Each number is 500 + 50 x the weight over its row's rms, rounded and kept within 0 to 999. Layers, rows and columns count from 0. Numbers have three digits each. The size before them is the row's rms in percent of the matrix's.

# layer 6 MLP up, 384x96, rms 0.103, rows 312-383, columns 0-95
099:567516488436490528461518448460530501491572516507475554508495592492418378489533512492443465569463474490527493469511491526536565560588527425490520529530466525518528506558466473491447603496432477470529606527583565494490518394515544534522502584479613466476441490393560396496582398584505501486
099:468434517542496488503507483463478599406499503469495457425525510477542516400446496422541548426499451410605492460470494509394579427545494551558531529549508488462462549444495553493538489394458471474592573493520533448523581564537438475403459617494553446458478570459542536436546484506475509506
094:505456496458557574498565512530459579566531466602444550487435534508553469501518489438475565511551479507480436523447507627426570485578483475576527505495512402477562507581407543496547551481420469476459433479534498602354491458449517467470511529519605514505446535490538481518504541464412471474
105:521508527418491478472503523466442466476518490569423577517458548583427487548526532563520484493496389514610483511481479557534505559456509475498536524415485435543529528602534503507460525522418494644538513511562615537496529518533505545445520511461559544461558469601575498558623512524490564576
098:418423565475585493428521503477478499449511572483512604474522393536527421447516514488523578390573615432576465492519525455480569468525470468436451504544496517512502475440588550448501477435496484577485506552515632483535494474493539486368455504469503536501523432517460520531518586493485549451
094:493452485523489499568600472448541517520505543544575535485515525634595447426507459590572503436528456499470514524502514610536487459555561515637558492487511459426442490480474407499575471522450501573525489496588430460541506478521461498515497473523498554502546508477486572438512475448495360587
104:649479520516508463416477479499503480490489518548437483526413500461489461483462361474495488577497450493553502448568470524516432488493587486448506508556407497506457574605576499470442492521481548548583552529507471560525541542599500451509438508417579493406401480556589511530496466451459518494
093:521492546609396511492549589417472451570563462527439495633417515552501396527503495529513506498482527453459542528581541569448531463449387502530445542591506522523483520533470548437508516482441471497445507513472411505471453521486429419558444552519487577497473505455473397508511535531523401499
098:434470518554575506476627551483462481484484474501500526528502447503476539497494443551566456498510457581509525422519450571438502501544556527548502388491534616472441570528497492463489598546475569577500542446528424519526475511538435485354540510441577540490530423550468573451535557609490502488
103:571481536500530543513473609410509478521462474436450538578424486459502424475516466458499508520489481402571439500503490555439533479521501537482488540615532495530473545514533582528585442547437493594534387559611501502520580416531480490486392528460469517431452505507570409441529492471452468457
106:541467533492481452544494584489550554462514494521515542471487530527440368493478433526533500535476521384483567453489443564566534387615519428585493475516426484480545543540474602458503522492524552515579458481557474505494543508521405567483572604451567518445569514471498415576429490503507541514
118:490508485546432415550445519452490478427466492535554567506392403533509386393552439553503603523566418476555498513506531574489455514538522381446526492536576485507467529535544468488592564527513515529513574433562510521496464550431491533467435537553458476514515521559405469493528462533528460581
101:497544510487542433449476549461532496419475474483498463497495436510532536471497490467529458559640503421572521485430464485527504540495520505433423509486524370546448501524418491487526503523413501547485539536524527470386532521489370438531396507591493468494465399440525536484434587394469560522
096:484543531549483517484542428424392425458481550451383451419576564492456525516550495502501479475528443456446526446551454560405441532517517508466455578576510486504493533461437527472571539501471473523590558524609508609508516455490441495519531508521433555488577442395407481521491546441456462524
097:481474586519451426478474449486421516535472574512464504512451494525573541428457511576475465538568504490489472491502430569446448598501575450592440429432472483475473499524553527436513521595503527604519540492535513466429603489394570455411552560414496545486533469558409458514501581517518502482
103:423509582518439486379509533453550465438550568500500486488547498461432409508604375476538503519591529471587468497541415530467505447567579448539521564509524517498437565480514501567441545517468471510493470418532533511477478589505456490395534485434552472481469538444561554507565447431473436508
099:587520512473428447608505465501426388468482463514547536455454565495563502499520480575583543517515459454508548496453466474495481518496533457511435589496518522464395524447455466430597456499458573471521475500549483592494590585515557563488560525530464483454429384511498538631480532480484443531
088:472548525392500396456493437511506416546457455559558469551492567432507493466496459460496515438449522506510549422401508486459488384484513514496420513556554490535441457465458478466462561521442537567490561426526570487522555467554460495513533514512557515503414488388441457428551472377427547563
106:560531627502424480523567488481497511573534529468437465591430404578467450451445439491559489532555544467537534486476486458502535402517594606464489515479487430536556532441548445527428546482361485493517492528508525530530513450550554503504529551506542542481486492438522484585556579547481594429
091:565478496444550535486557502507456509494580395573531485489473410474550564434451391504546472478461524479433547572394428511572482508453502504552454401482492425486516530510538486481524530471468478526549555513596399427494553513605542473504434444443590485467470491556497436540544492603479451471
105:408472598487536468545538579476483484523446504562414565479427435459551493472483414499549454473579520522541478486555479542480441573463493582528485407568442469539526513634479458449487451504428468616611526514520416504412486490509545433505512551452513508455428502554509510471526522588494497545
088:423508525478547552600529484420511531503557496535465616462563388505555439510449488533498432466462470458501417576595498477558552551499455545521497552481465493564528501550464457396518559552511525549519540509546442621487481437440493512445521551479530419452460432460462518497500583553478492619
095:566525544525454410491520432486529392524577415509495468582558421572553488554448548481513541555516511449439458510487461612486563413558561441564522491477473458526496526458462472561464546493499453547527537409592514563479493486439508539472532597523550532484427470614476456514522448572498582502
101:506521538506465421448468500465504443517486503465395480552467487582496365452548568580588449467551403507572512480466425595527514482563566507557477469462484522540489531589566527413556440542439495558493535409518492499484502444387389565447505504552462498511526553474493427523466517524498501545
092:549523517480459504560497521501553476562479463484467471533560436487486492435564448436482463458534500437472525508580484637567498510602454522507500509586381538479582564619499495446568611468385611528550479496549469512506507464541518588514533539427512510489475531559428521486489468477513530580
098:435548506445572547458521520518534532404507463588529467482541427664578459437617495399470445521508458513501511533478418459526535537481490467518470476490480512550506536455486534514560583577462507665514456510535453533456474479429498520471463524441619484459451524484522435530513506559512523479
100:527451531552475500444542580443500476420481524590520543608473505598468478513520453391565434401534406500500534499579427553557404499439511471549480568502462439571461505446428462479457517455482524540461512457568568590517600498485531511494530472424420546521536492493502550479480540518406474501
125:544499512568443517417622481409457539460505513596493467480438453560514453435493507544481485512485575443416601479465492510521501488613561478465564565530480483494459503475458496462584514467464544510614467509502544446453581503477477575527461549567548521447446583526502410485471533577530587424
099:557518493454471566458475479499500505569494580446494459445461535474452470481591456582564493437495493423560454485476503588546540563528456410548455498589430548547549529539445476426539507426535475576463521471547550522470659513556536539538498440551565457450513471512564496438516484418489427588
089:488485573506537477552508512485593441483597587493461427457540529538541347454436469568458513476462430509477518569538518523532544512467585431540466508529493525588461510478559506466584518508504546564486561520501480574542444510438433497506442563492443491489424338421562452457460530511493521530
094:533549547485413487525499630415433540486487497507500516542439546542459508516516521486515485453420482452460470528584437591600464511479531546492521605478475456615546459513538422503548509506462446453484482524568572560454465519438464509542554498528544540441563451620425502408559583471447487484
116:488453488581457463542577495507510388477541481464527512532460504497478424520554501517578455494463462439515507568538473481456554513572560544569485627491573472524572471531390474523481504516506490510505575495513520602436474499474596545477549535493557464337576534453430549503437553403518485532
113:597474456595548390452504535525504446494465537561474430438448427560449439445431455490485488546434494466566471504500436572515411525521572529482536492554427503510542512423512586502490460485421549544523476559603463436505564466519442527416475476467523544460573427478491486525571437583437476455
099:532380465553512403557512553448497435516509411517432507508472434501587502434463487504521438455531503546563520416557397517494529429630484505562457627520517548525485564493522528458461499519545472500467534457579456518542553518394456487484546505512488572387479576465489475464531541468503547441
100:463511494633543456538576454470425451514542452549522531440511514483507462419478552592522529458608505383472582486416468599511499449497501496443566508470431508446532568463536444480587496480499472526522451524533415466470504533550452424517475533528511528464380521510496434559522499623441498485
093:522532504491426437485451497465433390482607414554462494472440598504565517542382523593472431507501475458477478444546497539507439457450494479539462532476412516513510556432535507408483563515516455558545479497514551564474528592451513467394526529495564584452426489557468450481458445439562476540
096:540486524486505439496478472481494408397473552487589422558544452483481479448488445545476468466509505504442534534566510555438453527487579460448525476484462443586559484488600530478395476504458484635583466388482454603462499522541478481472538493504622530525517403546488494526455416531468530555
088:489420525445486542453637526549501471546508486501475519508550548568509574460454470528492492452415551476486420531456399530403475569554491417464478490413480516468536548504465520479441541586467487571482504450513464469513477526592552483502503528500608610342438496483516522463528484518408514540
092:569517507556422512509543462484475501539588520518558401509541384628548541468535479557535464487532450546479501492601481471487589522619539534480542488566474439584601616449522542541489529438404507521486478498450457568460493463544414545493516536483566492475499485512526490500447535424533543557
102:543463580516461458547594510435517495536519540518491464642469469500479432474565464475524543521465410522500543469480361558552451532477514470528493410522455493518473624568487555483578496521479552539543429583526542536430563506570517441411565477399445558449540486512555508509548555519511517511
101:485469557448585460525530507438467567482447567503479429458502448566469488548442487457627512391515574482525559437560463525520468523530542494510525626495538452439638515508466499502575617548491523494490476444546569536501477488456450456439531519470508575460470439558499485461525602503411471539
104:532505494481477521442518487462458521421486404512524462534521437486501482448544492591488456446407490523487521511403376462486425485536483457540431647495520450539544518466466548492473569391455419535527468403613462508540578433526546567506506514592517454468506421439506559508497470464534468523
095:516401495534524518521580510515512510418547500440455522536498470481438492330467487519426514518459450450464495474480507496468578495533509497511450429565479508477468455546457469507414500440530496656550582485615503442495546434515456515420454558460534524480589466466565495475548571604500504565
092:474515494472588495581480523416465562510467452500474636488452462546490506442455503466589490596474483447487525536450493549446513548535464523546449539445502450476500495459520557627584520486478561565508523523556385517492445557525469498462495481576571531472416414445460445431551604508442443450
095:554450584554451375458519530427371520565488477556439531590532420532458486417540558555455472457434483506623465467550494538581452511527447506533543461573551526502512538536552428510537546521487463591567527461548517524488486427491551421470541502509440515486495459471551488534516598493561543536
092:499491470479549500483608571485494471500487543486573417425443472484472545506486407497533462402501516458460529550563446506472435498541539483631473445517463546479442506582410566456530561563537521503514545524523589522506592471431468399451443597510535474500481428490415548505443560572520468564
101:555517518437538512578531490499536508577530482447547538540472421601590431448530433417576503397426456474548442490556464502462496467542476514590501456595459374538529561584521486558447474482429538607455508463462473503468540553491547491498530536481468584487488488512441507554610481527460528515
091:491442539566434428559556520517481390591553451595462518544470491565398532464530542495588510530506554455508584457485463498462512453513620577553501452465458429491440537506414434381516535555451457471499472566608520475491449521545483461446454484499526469470493427496559453504453546517461515450
094:441513454516534471471557523443471473535480484549460485535489467513454491535536456492531349419534417509506593472528405489416569498501531512587532489586501430433427454501399526451451554448527486452475465461535552526453587557409436514438460578501473535463557504542425546570465509462416454534
091:558516487505515569550540438465478488500564504476467567497501488407373401506485399517540529479543461399530510422533420475487517477533544501528532572443346507500572488510444506471526503437456555495558463398460523475457480474481401481511467557442498466442505545455480491508457401578579567517
092:476463503501516528535530489464521574489520524529495421418442448491581429512477518609535517528500512500464592524541388530448583519563521618541516562562392476542580475523498595516470513485529418513523495445526484513511550507444441467514587522611560479429518526458458385500414475479533474439
090:564452531518570507475489544427439433541520440445559523562507384495485505566538529524640517507465426471530507459591428540532462576498477515474501559484436517531575445477478543420455550477465544484488391503424509555541500457569511566516563547503494515418561542473436479584422423490478571528
090:543494456477536495505440585501470583537580427577478526543428490477442514420495446472480491484610499533543531443397432518498526514440543484563482500493494485507503538527511455525564627412456411517536527460534538469466467515498478414493469515466675502489496477490483434607430484551532553573
095:513507470544513508494536539494422402495480460441449537544406430475389532469412468487515513524453433551474578485473499493424536516471508543546386403485433482467520566432513447457544553433495497545527535538514482506433483484548452432471480510494554434486504444466532581643513494547461396602
118:494519575531461489573531510478544539493546494465547440568506398593447449491436477486596503444527541493508521529429540535467635484554477530478447527529526421450467415554495553475541465516466478556508506542539541481411523564417434565444468520388535483469571470538482416495577577594478460451
098:473453539453544518571454511422490541491473465455400473481502492657505327479577515546502517532516522487496547537492467480608511550573473539445413542528480490503459478531549474376407513502496551518570520541450477463557535539515413465474498490510461551494439427486468535533527488427522397481
097:553482527544482401486517583500446433564504502525432525506542422541524477474503514479569429406503478539514611482436425566453522464572506519577513479554554439451469544551521453492590533469506570500506482427450462544472549527389383447369468546526516483485510366482473477503473535483486497507
104:506517482458399453553432515429589515449498406481506411476516407587522452485532484489586474485497538505519622453543461566537542587550615478530566512542522429442454509618500484489449545453449564538488531498557542501433456574440431502463442449535535528528481489457446545494554467555525527500
098:588414482486393480467566527470509441476518449522528463525424473438446455525531539497522499540480400571500450612519560594557519523564493483461504460581445428619552535494499493430475567537468555458561531547547522463484516440484522479442575548483545431493528484560386458481461483529553439574
099:508521541576490497607518418484484543457495431531406564453492543443478470436604493507626459440525521357525562500483536550396546404510536511501562523509409526482553503406505551508466549445518463571613512419472506474469546456501415494543517538492535486514514500478496492500471450537501562450
098:439500498553562447505533486352438404565533578550416476420462511466456545456571552594486463456579528533564505481498501591438537519505610528521514518466365538487532523538501557399478476484472449526466457565477480524519498462522475506472437560500535535435434505520450471534458433493572460544
095:575541504511411449543481516504472477529426488480504526450556463511486437419616447512469478564466460445527571482477435432440483534551514458541368595579549477525469466591541457508472524450403548574485535538442569589426494512610456539540523525506508566488559467534515545511468490413450501520
100:601545526462562483497543548470517535525548545589501566589498464477494433456549539453506438415504460454455487437507475558543612399482426440410515518528453507484513525449437591509483572488440547563505453577550541566479533517465499600500466488493485604426547528525612520504525540565513480451
112:455454536543452515513578529466565445548573391505526470501498516584479528474500500525502481450541526485498554528425472603423538572600577466500512444605445484501599539484605501527519507490483506484575515430498465446427555537477468466516432575515503534429403524592499465571398527453499449536
102:469482571502518510465548569434462481557526443450492635498451533487496527501474482473531548449438439501538574467421481432387512454494536505497545598532458514536520575589507508511430474577497592513496445551560578514449506572506506473359516574563444552445565537463449507464534564463551450488
097:445459546455516402480528588452497467506502471540491481519465449521540519524466411536581467502506527528549616431480489508495435517497533451464492475474599535626388477539483516434495607520471480485529549564544485501514576564440529584437453627484507482521450560483402431485461463551553461454
102:467510573566449526571485460486541517515520486601510502498386347447480462458638466501538513540581510445504459466495519599530503562499537492538420475539503533598486494548566464467478517506450489513581501440521477564393518487535500467477451474558548506468558410553549551400525443526527551481
104:480491523472443513500526514473530552475447468502526463606453488510462500514484549496484454458549546509450653439472495457496464499571528524445587557508374374443457521434503568433540553476415472507595425522484499536383520516513411481465448601498502536458490478485542438593524566516489535479
115:520477533568568519497519498506555543532537482471479463593469445575479459511534466470588486502535494509452492534525449617513476586487542579555483484508563477541453582574557499459457547447419463564482415583583500516455521503462557445491533506596635531452583530460517423458529478481369512491
104:513488509527460420529542529488476419598472483550484472465463385496450493498526473445499571488590567567493513538481537541530541437526619496500463514532462511549580514532485508387458577533429601541535533554549459539431484454533546477484465557589492404521393493548442495543389460489518442490
114:563435489432487449512549535445430490498436513441453505432433387559558382512485458449545509516440454507515549461511391446497439509522526447597489525596504440477558596530543482550551498429424495499527446491481461521454545447517470499477449515401474515427547515457499401505514402579524531503
094:541457476522540498541513531497588490524511393580480532500432514631518470495524532555493400458425488474488547543526437442482589604474529506621496522588518377493469508533405473498459550474393556554488466494519436493438530521504519511572541510482465499437530529464547425486499563451420457456
# layer 6 MLP down (transposed), 384x96, rms 0.0905, rows 312-383, columns 0-95
102:448447433573542452540488549539531533437524478421539467419447532539615467448412419453490525414574543424521487564471550522503471644459465427517434509489578585445487437479525539541565517467502499541470415474453515553506497475424487458517481438469488506521537458473434446540481534481578507411
100:572553538529406543441567516548419530555490528519453547418518429516503484423514446504549538540444425547455498376470410499548526538497535438626584475436551502577510540447520443533556539502453512573451494481441536431477533435479476458544485507496446405555451456560560534516549489545572512498
093:535481494493520522448564478480446483507576493523418433552506428498464578562521522570520398550503545479450468565551423474531448486509552518468521482446502496406445550411516493497535583522451552490572510481399384507448584572534554549490433454468444520464501501608460490534368536519509576522
103:452530500456483517443455600477494545546473582509548516474510510429458430546321544491551494484528529435498464538477544521519539534561481532497446438575530493493385532498381532521502457504508599436447513475540516565477533439567486486454472465500512486481558397539570471601421550477449500579
096:492528504459529445583477568539494548478483488384600462560483549560432465484461475484566556519467437514423423508454556515542523522456567534515578432515510430523448468483551555508476470535577471558452441529512496573453468543507544494491483566477614399517507462501562456476587639555572457475
092:482542576527469412533493502529483478441490537462397571522523424440427547495544513412496423540433520482575514490431465495496594570539634561504453447600518499551524536518502492535494537496480492448438444394496510446544557549508521455579480471524561419594471527540451460583518524576492552510
101:580566503551536557553557575483429581532475529474488529519534537584529473521571446509571497468508505535472538460519543556498446509487553521444528536467490600457488414395488479564508553493597559425530500428422500353539590537553597537475564506564475502466484478531491490418494575435484518497
097:519569506494527550530457473526496418552428452557622450534480458456538517510526547473500499595484557542581376503416450439490619548560448486462525468485529507529516544448527435634542455493471555473421516559518482510539446460510582610528525575457456569472484460464511492444495461513477451543
101:402601504535481479616501444510660526442517409507567447458529555513575503540482473460502591444526516540518492484538587522484495530469530541508576432508559483435489500465510484495516449533492450517485463446636519520544442476468492539505472492537534471441450473451530559370440439461522451426
105:584597444469469588539487522450493484462420456489425500477631512474551519548494503500343564523529633519498510575563549452456554457467453528525430535476551548527516450472407506497492495540460582477479477454527473629477509481518467490521544579466528491496538515551501534429517581526508428501
108:468495458506605506550467504543482463536523538495513484461475489403373462475465405469450443404523470500504566505452530461462452476427492456473459591513485506523548544553525457529487496510517526495586512448488460495547478474550419369502503549505399420530532572520451508596571606402436435492
112:500470506537625515543515501444521467532471474551453483535462448561445430540508463521549505553448578475496439488514393497547615396531584536509441441460502448448584474492553457505573553504617496507462504492434502456483420461546535462431622460493517553444409472454527460524485519450446564479
101:509539401563587445562505537549484397452475548446534438542513448558467607454448432426496496541547477526430502526465472478512561477497471489513514403505529432488442430580469515521507479548444551516514471486499486564535574447480510513573401410494566509441546514529546420421508482430460622543
097:497547535549521586548505486435510490589529581523479504545546513510537486553474556493489523548523463549535503500479491465476484531479394529560529416510444375603362623517448581510503459535435435526451554525449373600516492568523489432463530561500516558503424486521473499519533542526528521544
101:486481532457489481485481470500472419535539558514490500515471591539451516503454583577581454470522500463505586474481533461469385421463484568459593504516490520419511535464428422560427537535467396451495449446458399543529390483609549452491556531482460487504588437473494517515507595464574476465
102:458425556588481467427461515484362556536453519561473535467521468478558416516530491448530477450592595562467446497564560439489476455528407504502505501498578444523372476572504507402448460484443534444454524496468443519509454479475587533515522435432505526540493544434566493525571493569505431493
097:481435538542488593497465495453483569453597519563532423434522526445508553492502552483569383447511425526494471500505367441481481518555495492517484531621537565557557553482547440565436497489477434515465509475539576506435439437513559505583496520444566487493458564544588520503517423496533441578
090:423416501543485556517540455473515493528388523528568478489485597522451498538477447465584474440494548641475512506450588506573495431502427512497507443536538500448477469549567526491567456454467538545524523465428497400437581491386501502511469513506502490501492577434567538489591378517462518556
105:453506513460471551527506482501468378500544493571526458493564555382444419487524436492445525555472511473485474438464561491426515481572459492415545512446565553530497575551527467605526434424448437450587440609542450481447467486488553499538460488582494500494466526513444529474435511364531538532
094:424554499535446546613506556579453439584446554456534450501514501541481507363463466547485567559490517462507497528490456484484457393494506471471563544517534529521516493556425550461608558466436402444485469459531500589484490536447473443499556530580487461443444454574615479557461494460530542478
101:467543529471493563520511527482595492561489539499491442526461400474431626473558458548588505487499525599479515449490506487589487501545524472449562508529433511468536419546456383499490624453514500485588482488528426487556480444534484524512442397512591488459401574575507466533556515525543449529
091:457547455551423480588538441590569509540426447407542548510434438529422488587442507480460500411428556490518464514537596548531511499537531498526451455453504573462438483503463527434487448518490462423520474515541533461576470537607594576455461456484436454517611523474436497507565486486469527449
094:523389510486406540533539477455407623631467483550583491518391459413478525524477442431507438557507555494473472495571558408517465521545472564474539487430486519496498532515492520520555506455456496497504530511569520526579489453569431471439514491441517462447515441622533460521578435493533481536
101:546548460605479430480540483615496550538465509490502580478383431457508528536550502560553545557493510495493504504457556540525596439495563453486531557498453517395506370517564432455516444534470556475520423390471416538485508559532470508449526450597447496492492466528586459469440477475469532460
097:510544562488449531521496441503508485488442548509517470512435433557496612513562545458509422462532474516482456494515567461517580415529519569548525527499632521472476454463428521490521465537537457498486534586525583568546553414503367525566521441516484478530428448558417399412436450519503452556
098:577590537501454514519488633509623422482510501473545497519586467517598510505492487462475523470479524512509447561523468501579493479487484389479469387480442443521482420459494498583433531589571511409532491565539500492556520549524528555494425483503504443531437588542549496437540437451437571503
098:512474492457618485391511500526512478614561442380503463536568487450409559379525462524497532531459475507595483503576448492458515529648496467580502491547526481528516552439533509567544504441528429489503451511505552497499485476467544475437532503536509532453572466481527429533491547496526412397
114:432434502450538587622399578555542554570502537500514530596504548525502483504511547523547561437539518491499491483475468429555508546424463511502511459496485526544479482494459411517516546407537534468466511516576461373523439546491436534474616536476540518552448543575531497542465394604491553504
098:539508493505595434479441429513453523532460507467480499551474545628470466528531548385487474592493439393469576455507518478510550496413459468519574540407463559474520542535440544550474496466459487454571491578447432455431468409550459510472504539432491551501490464477501513525406569561447586441
089:393559459447503418485464545633532514442445538543499491520483602443606564489498508481565473558472442546460557508400528494429488578507547469423492450528578472474520514421473438525543549525522414534482430530408552516549525463559535485519490551491550465485547583525487502522599476588536486491
092:560529518530511499503387551541583379441572440505572499491527502496577456476535495488567490498532550582505533571499530493460512556431454538508497484538557508489481500443411513530505438564477454523467486646500506596479583453566517472620502406459547475604468475425508501537521508544472423511
110:473487455478574540474382522582499542476416508505575471509525458383621512494510502501485508482539399598494439565497533514455496484509491475455451538391476457470548616508469460437487500452508477528470527444568527490473519390397467522550483549613511536520592508493515437514496558564543541505
114:513538554571567620496492439520510511534564529486550618492484517501499588471507473591548538435480572529508461469500467517479515505507442526460485510574504529495447584575445490454456536479481506571542449493410573507498464427460411580462489453555509564417447557483478465601519460412468628533
104:504569524537515506560481530486581553495518412463491497486477644517508540503463511576410461486457502459493497552535549570514528562512355495514610512462553502540415466510482517555481466532557405439510429467542547560566569480472517466618527496511454505354500442419510530497476503554507499531
100:353488480521475496562567527453486513519551504515531474496506468492563440476456502503549538454591601517515536456535435495493603529535519568501484501508508552438566476466495516363500410480461456455520491424544521361452415534567557436539523505533429501410548477558559461425447530487546454510
099:494530489482576528532407502491465440544516537488529440568491556485435536469512515486378439470420509448498475465547465515492548527567424563542544565375531472475528524454508387627487479499590436543555581487448421450430421540509516518456468500517525568495554523466552485444490531471535564593
094:396452426486471475522577498578542551491436491456544524558485535461491623553524544483574415484542480543452537504605623454439474553520490482381502452526439479488477579468443447552524488447472470436532573445513487452456555412422523501531532585554504507523509569530479561465450517522453467480
095:428466426526449549573464519442472504501478393565537563448505560452463531488516462483511557423445473514512523482452501451463523475520487470539438427475308492482507567459534472504490392515489507468416480536530460519452453416529557521575445397498478510431546559500426480489481491424542500607
089:474469453539550419501474511486456407583380504483465536551459632445463521549441472489456526483535507510413512443397519571464451432397522459503498456469566474447471523499424461493567550441578470451543456499539526483484507575534467545446411524443388565466472462549466447512502513488462532566
105:472506553533459473416418508483497538481450512407575486465546526572461519518542433521542486549544503497488571485486505567560415490547443447442508517568600420449472502529480497543481493517508552542500389462509476426637509548506542438470460585521557513452566428482522432616492526558471432594
102:538482549453486510551421565475472483491533510451562600468435478472513483618556546513405517564525513561510563579511551445430474512539414540442543473494539514567488501542447537559465480498481460413511469629604462471470537515400518508526491507550408426568537459540529483534509533602514518583
103:389483499479468506482559551501483505537429438537541496532477533622501518504529502498435512407421462518491564455591470445462564558520597483420434441457390513418524436466521437449543472498547510555471533527519519572489450460465513500370559535472549383434548588543509500528514497458519476495
099:460525431492507480512426429434486516425479567401572502535462532481480440435464463438582489500452465483426510510483545402529532479583606543447411552556538544528476540491586444540483547427499556515518521526474427534533523561502579419526443473441559462476462470503492364592464554495495497533
100:573569493489407516400505522473513392502474529461539429494524477466523503614569471517495585454572460475484544386465485459548516439442563423526504572575463494475502439475468509457417500433463554453394409472545548498551571543557559533474512524425542497512547489430527541484514462431508574516
101:464522459488462575472405515420521499597581534603495549486460525444466387501464552457501510510564460458392573444470523425593528473598482463527519541438421443515528516613550442515525538462500423432579492548527470408531547488564434509530527536506516467465473565500490560546479496517464506534
093:405491544502458575531445495339551487479570458486490454550562519391469541520511452468442421537499438539503482477538565475535505559520555436560510496553477551430537514505542368503493413561447587492552504455583527490536457416482514555506508549497579526431495507431482454469569527513427482471
103:455424476543575464530523438415557494476558453483466459570553556510505491465491460544498476539533436504562573456428617488609539524498522573526405454566459404496539557469451528400570539554533472401583549462518539480482475492507482476408416490503493511454522563497527536577466425464444507530
092:550532530604474501431558533516475436619513458432512611441501555492463442591503571572464566506501511579523486511499511439507483499450530519517488505488493428532537460502488612498522480531501471365513488579461553465552594431502525419538555474490465577566550401482456450517563516471445535561
098:444508576463503515615528487481649475515526581438416483509524446529516471428501565544462496622537486519549518504565490458471478486484502515424379399541501473580525483507608488450587552562503552447539512579482483501497486500422537537535601539502583464526487507534558429500502478494474551485
096:420515507469507405417528401403504449451542544514506500539483487369487608482512520478522494554389496413494522533449636503489516485495573510439550491514583495420516465416481388516496583582461563479484440515575484473536563462584458465472478514538535485491505566511496485534531542473507494483
097:484591476513523454554476481614471466587477494523521449435480431486385429416506543539484554495486489479556504486460533551533588488419423541408452506555480528523484417499591525495532514534510531514448408590520464523525456645442440507477568473516497537465511488502390497481559494543451484419
092:600466547494499487614549481450573484519512576532563578497472444368498500514479508422460488610365584449443533492551422513511550503539449461531499492468529490459514468514437484592517443428500509472465428474454466478527450511523431446557538480571521428529573476513511561476504565560447496426
089:500600496445509491512498465634499538486486477458556521497615570444536513508425450475474542534481476538475499541533550523541473489594551507477531504530583553426556466579461478521467496526450540460499531538501497538462493476450530550456548581497407541672532465404484529399590541438432493494
093:487538521492479442478401445522523483433551455502541453499552498626546487545540557450513569454636514542530503526543478517534439521417536516519591460496521516499473469594412490501366568548512514562499487607438491569504458515451463542444451562569456566567558548472481412503483536445518501507
118:501503461457586552441519413480504487486477477488528495456508445363419407518637502536472442497415562520506491503585506458567441568567543523521444612494517512494470414510511490519487521500468506512533518449552415483491501482522478452471475477570540508358474438497559488489496599440398485547
095:525616428491556487521386502503550491568463556466510472425476449423515514457474555475484525490461494578375466560597501578559531551523533411476537572515556508509583399470513460485513507545596368521584476491503486484558475492505516439521514603453523521590472489535481483511479492556534529532
097:540448441444462541536432504570582473506496536476595462628516503432514418516560496432381511462547451454481536530516493470496545403492594589514599460516500503501577499578501444588409445431476510391505508510507447517521539517449496509463495422547545454579556507495514521443522510522526519441
105:499481522531570500511483499511502542476390521417555460432482542538463448489514474515551567468364458472493402517606548449473484438452509529516514457533583478527501485484456593548442512431562455378548474491498586441436500438519387500516510512543498614506481532499482555520497450474466453385
094:518553419553551393443527491532524611561506489496448398441506515492552543536490430462550375455576538455406465520563559548495437510428464510548486585455528482501468503443459491501546452469520555557490460491503597472508449544441486494561452529424489499611468450496427458515498491430575517438
101:458501567469500505498432447539567541541563481488476494536517463399417473523464479501506504477441475427532547498524519491482524437507520565508511470334538468457561531455471421495652601522393519520426464591413532523441489554522527502622498506552561409519515479502487573503506468530520486475
099:503520532481453489447494604528449467533509488391446500489577469517508533522528471509520568493495536494424471602470452520532495526531449406515618492446523403516443442564492547520450507507475590476625404492469426470580450547519585489495558462412503429492516533485487372480501533482437488564
096:489549469533497645497550457493479533579500426516536453516413578543515481562505415503574542446466485508431373454538553379513502545554570514445504440508488525535533488424499492465476491518448484576534519456530614468550524496561471538382443507454461527419550469489498553496570546506482426500
097:538586536453571489535433493547460492520464374472517496553424547516379566507428488468480527523533537533515550459599568479462526542495563509488471507450515486621497550473576501507414463506538534448469459487560535567566435487444537479648555503411488525538592428516470498497522534547550466481
106:513395548498534561595511492544489520538508452486587543578488590514500520462594563462497457493497573482495454537590526399540461598445501477474514474530516548513444514495527417505484513421421496499461614498438561528437507482498500498535493381460514506474487466563540497511640540425573578514
099:392502468493474577567508492591519483528480603540446477459454566450454566557455498502502453492546516541490463508479507503547469517561382510584557558507543588432537471443503476520500559517590508450415519473567417435402477423470584496431541578524538562484517472519447546502541496589465458562
100:473495562562473506498492520497498478538468484502475511578570539552488454563438425459473500525482573580614439508489396447510526525493482533493545416423575510496379507476471517539514502558565556435519518579564586420572422589501551509580553580395454520466466499583515549464498463527541504512
099:521583508451436436406465523462502437563489622487518529502476446522507582458448524535506567478527606563510400458495429498508509499491538626450530502462460426551540487498541504535523540537511457472453462522550470493468518624499515463571611406498497399592441502498507499571535455553469465504
101:540465426510570531496454428510492505511471523536542565462470419546459447483589501550525525430515502545496529496496520618509480419493528517453554536456481527458467487543479575467543618536549430539556613443472498580558382560562455459498518465540495490432399566555574534548483551520604516494
114:438444464484516628476472439456432541573499545529494553529521505508536549410395462510442502446508487529585475425448558439507459442521613497393455465523409571537528497479559437576569533518489492473543556521453556550488557536424479481470474494487583471428494474495514512477440571394488481555
102:527618467499427548440543488506417527361523526457521456528538488548519431548538509525461543515521436450542438471537398464582444454435570539593575574554455507480485506455450588535556564523468459535450494474584472494587518474523446506518579447558501497516410543488501490581505500503430555522
113:525543455574511520436518571474534475497453488542474620551543526476535498588504495531529462514530558518509537401431551563495536585551584504464434521491454497470401446576502560486400475536522518427521543495456539616492524494578530588430506542464518524401624548483533485409544510528496468529
093:461502574502519539502444477523435580449535482479565396425602497416436506433522438465464585480510467535460540576479558456468487497518559432482513473411464573584460462517566480450543562519515445475509544451473479547462413554511447467570451458528499484527527620526460424508527534640495479505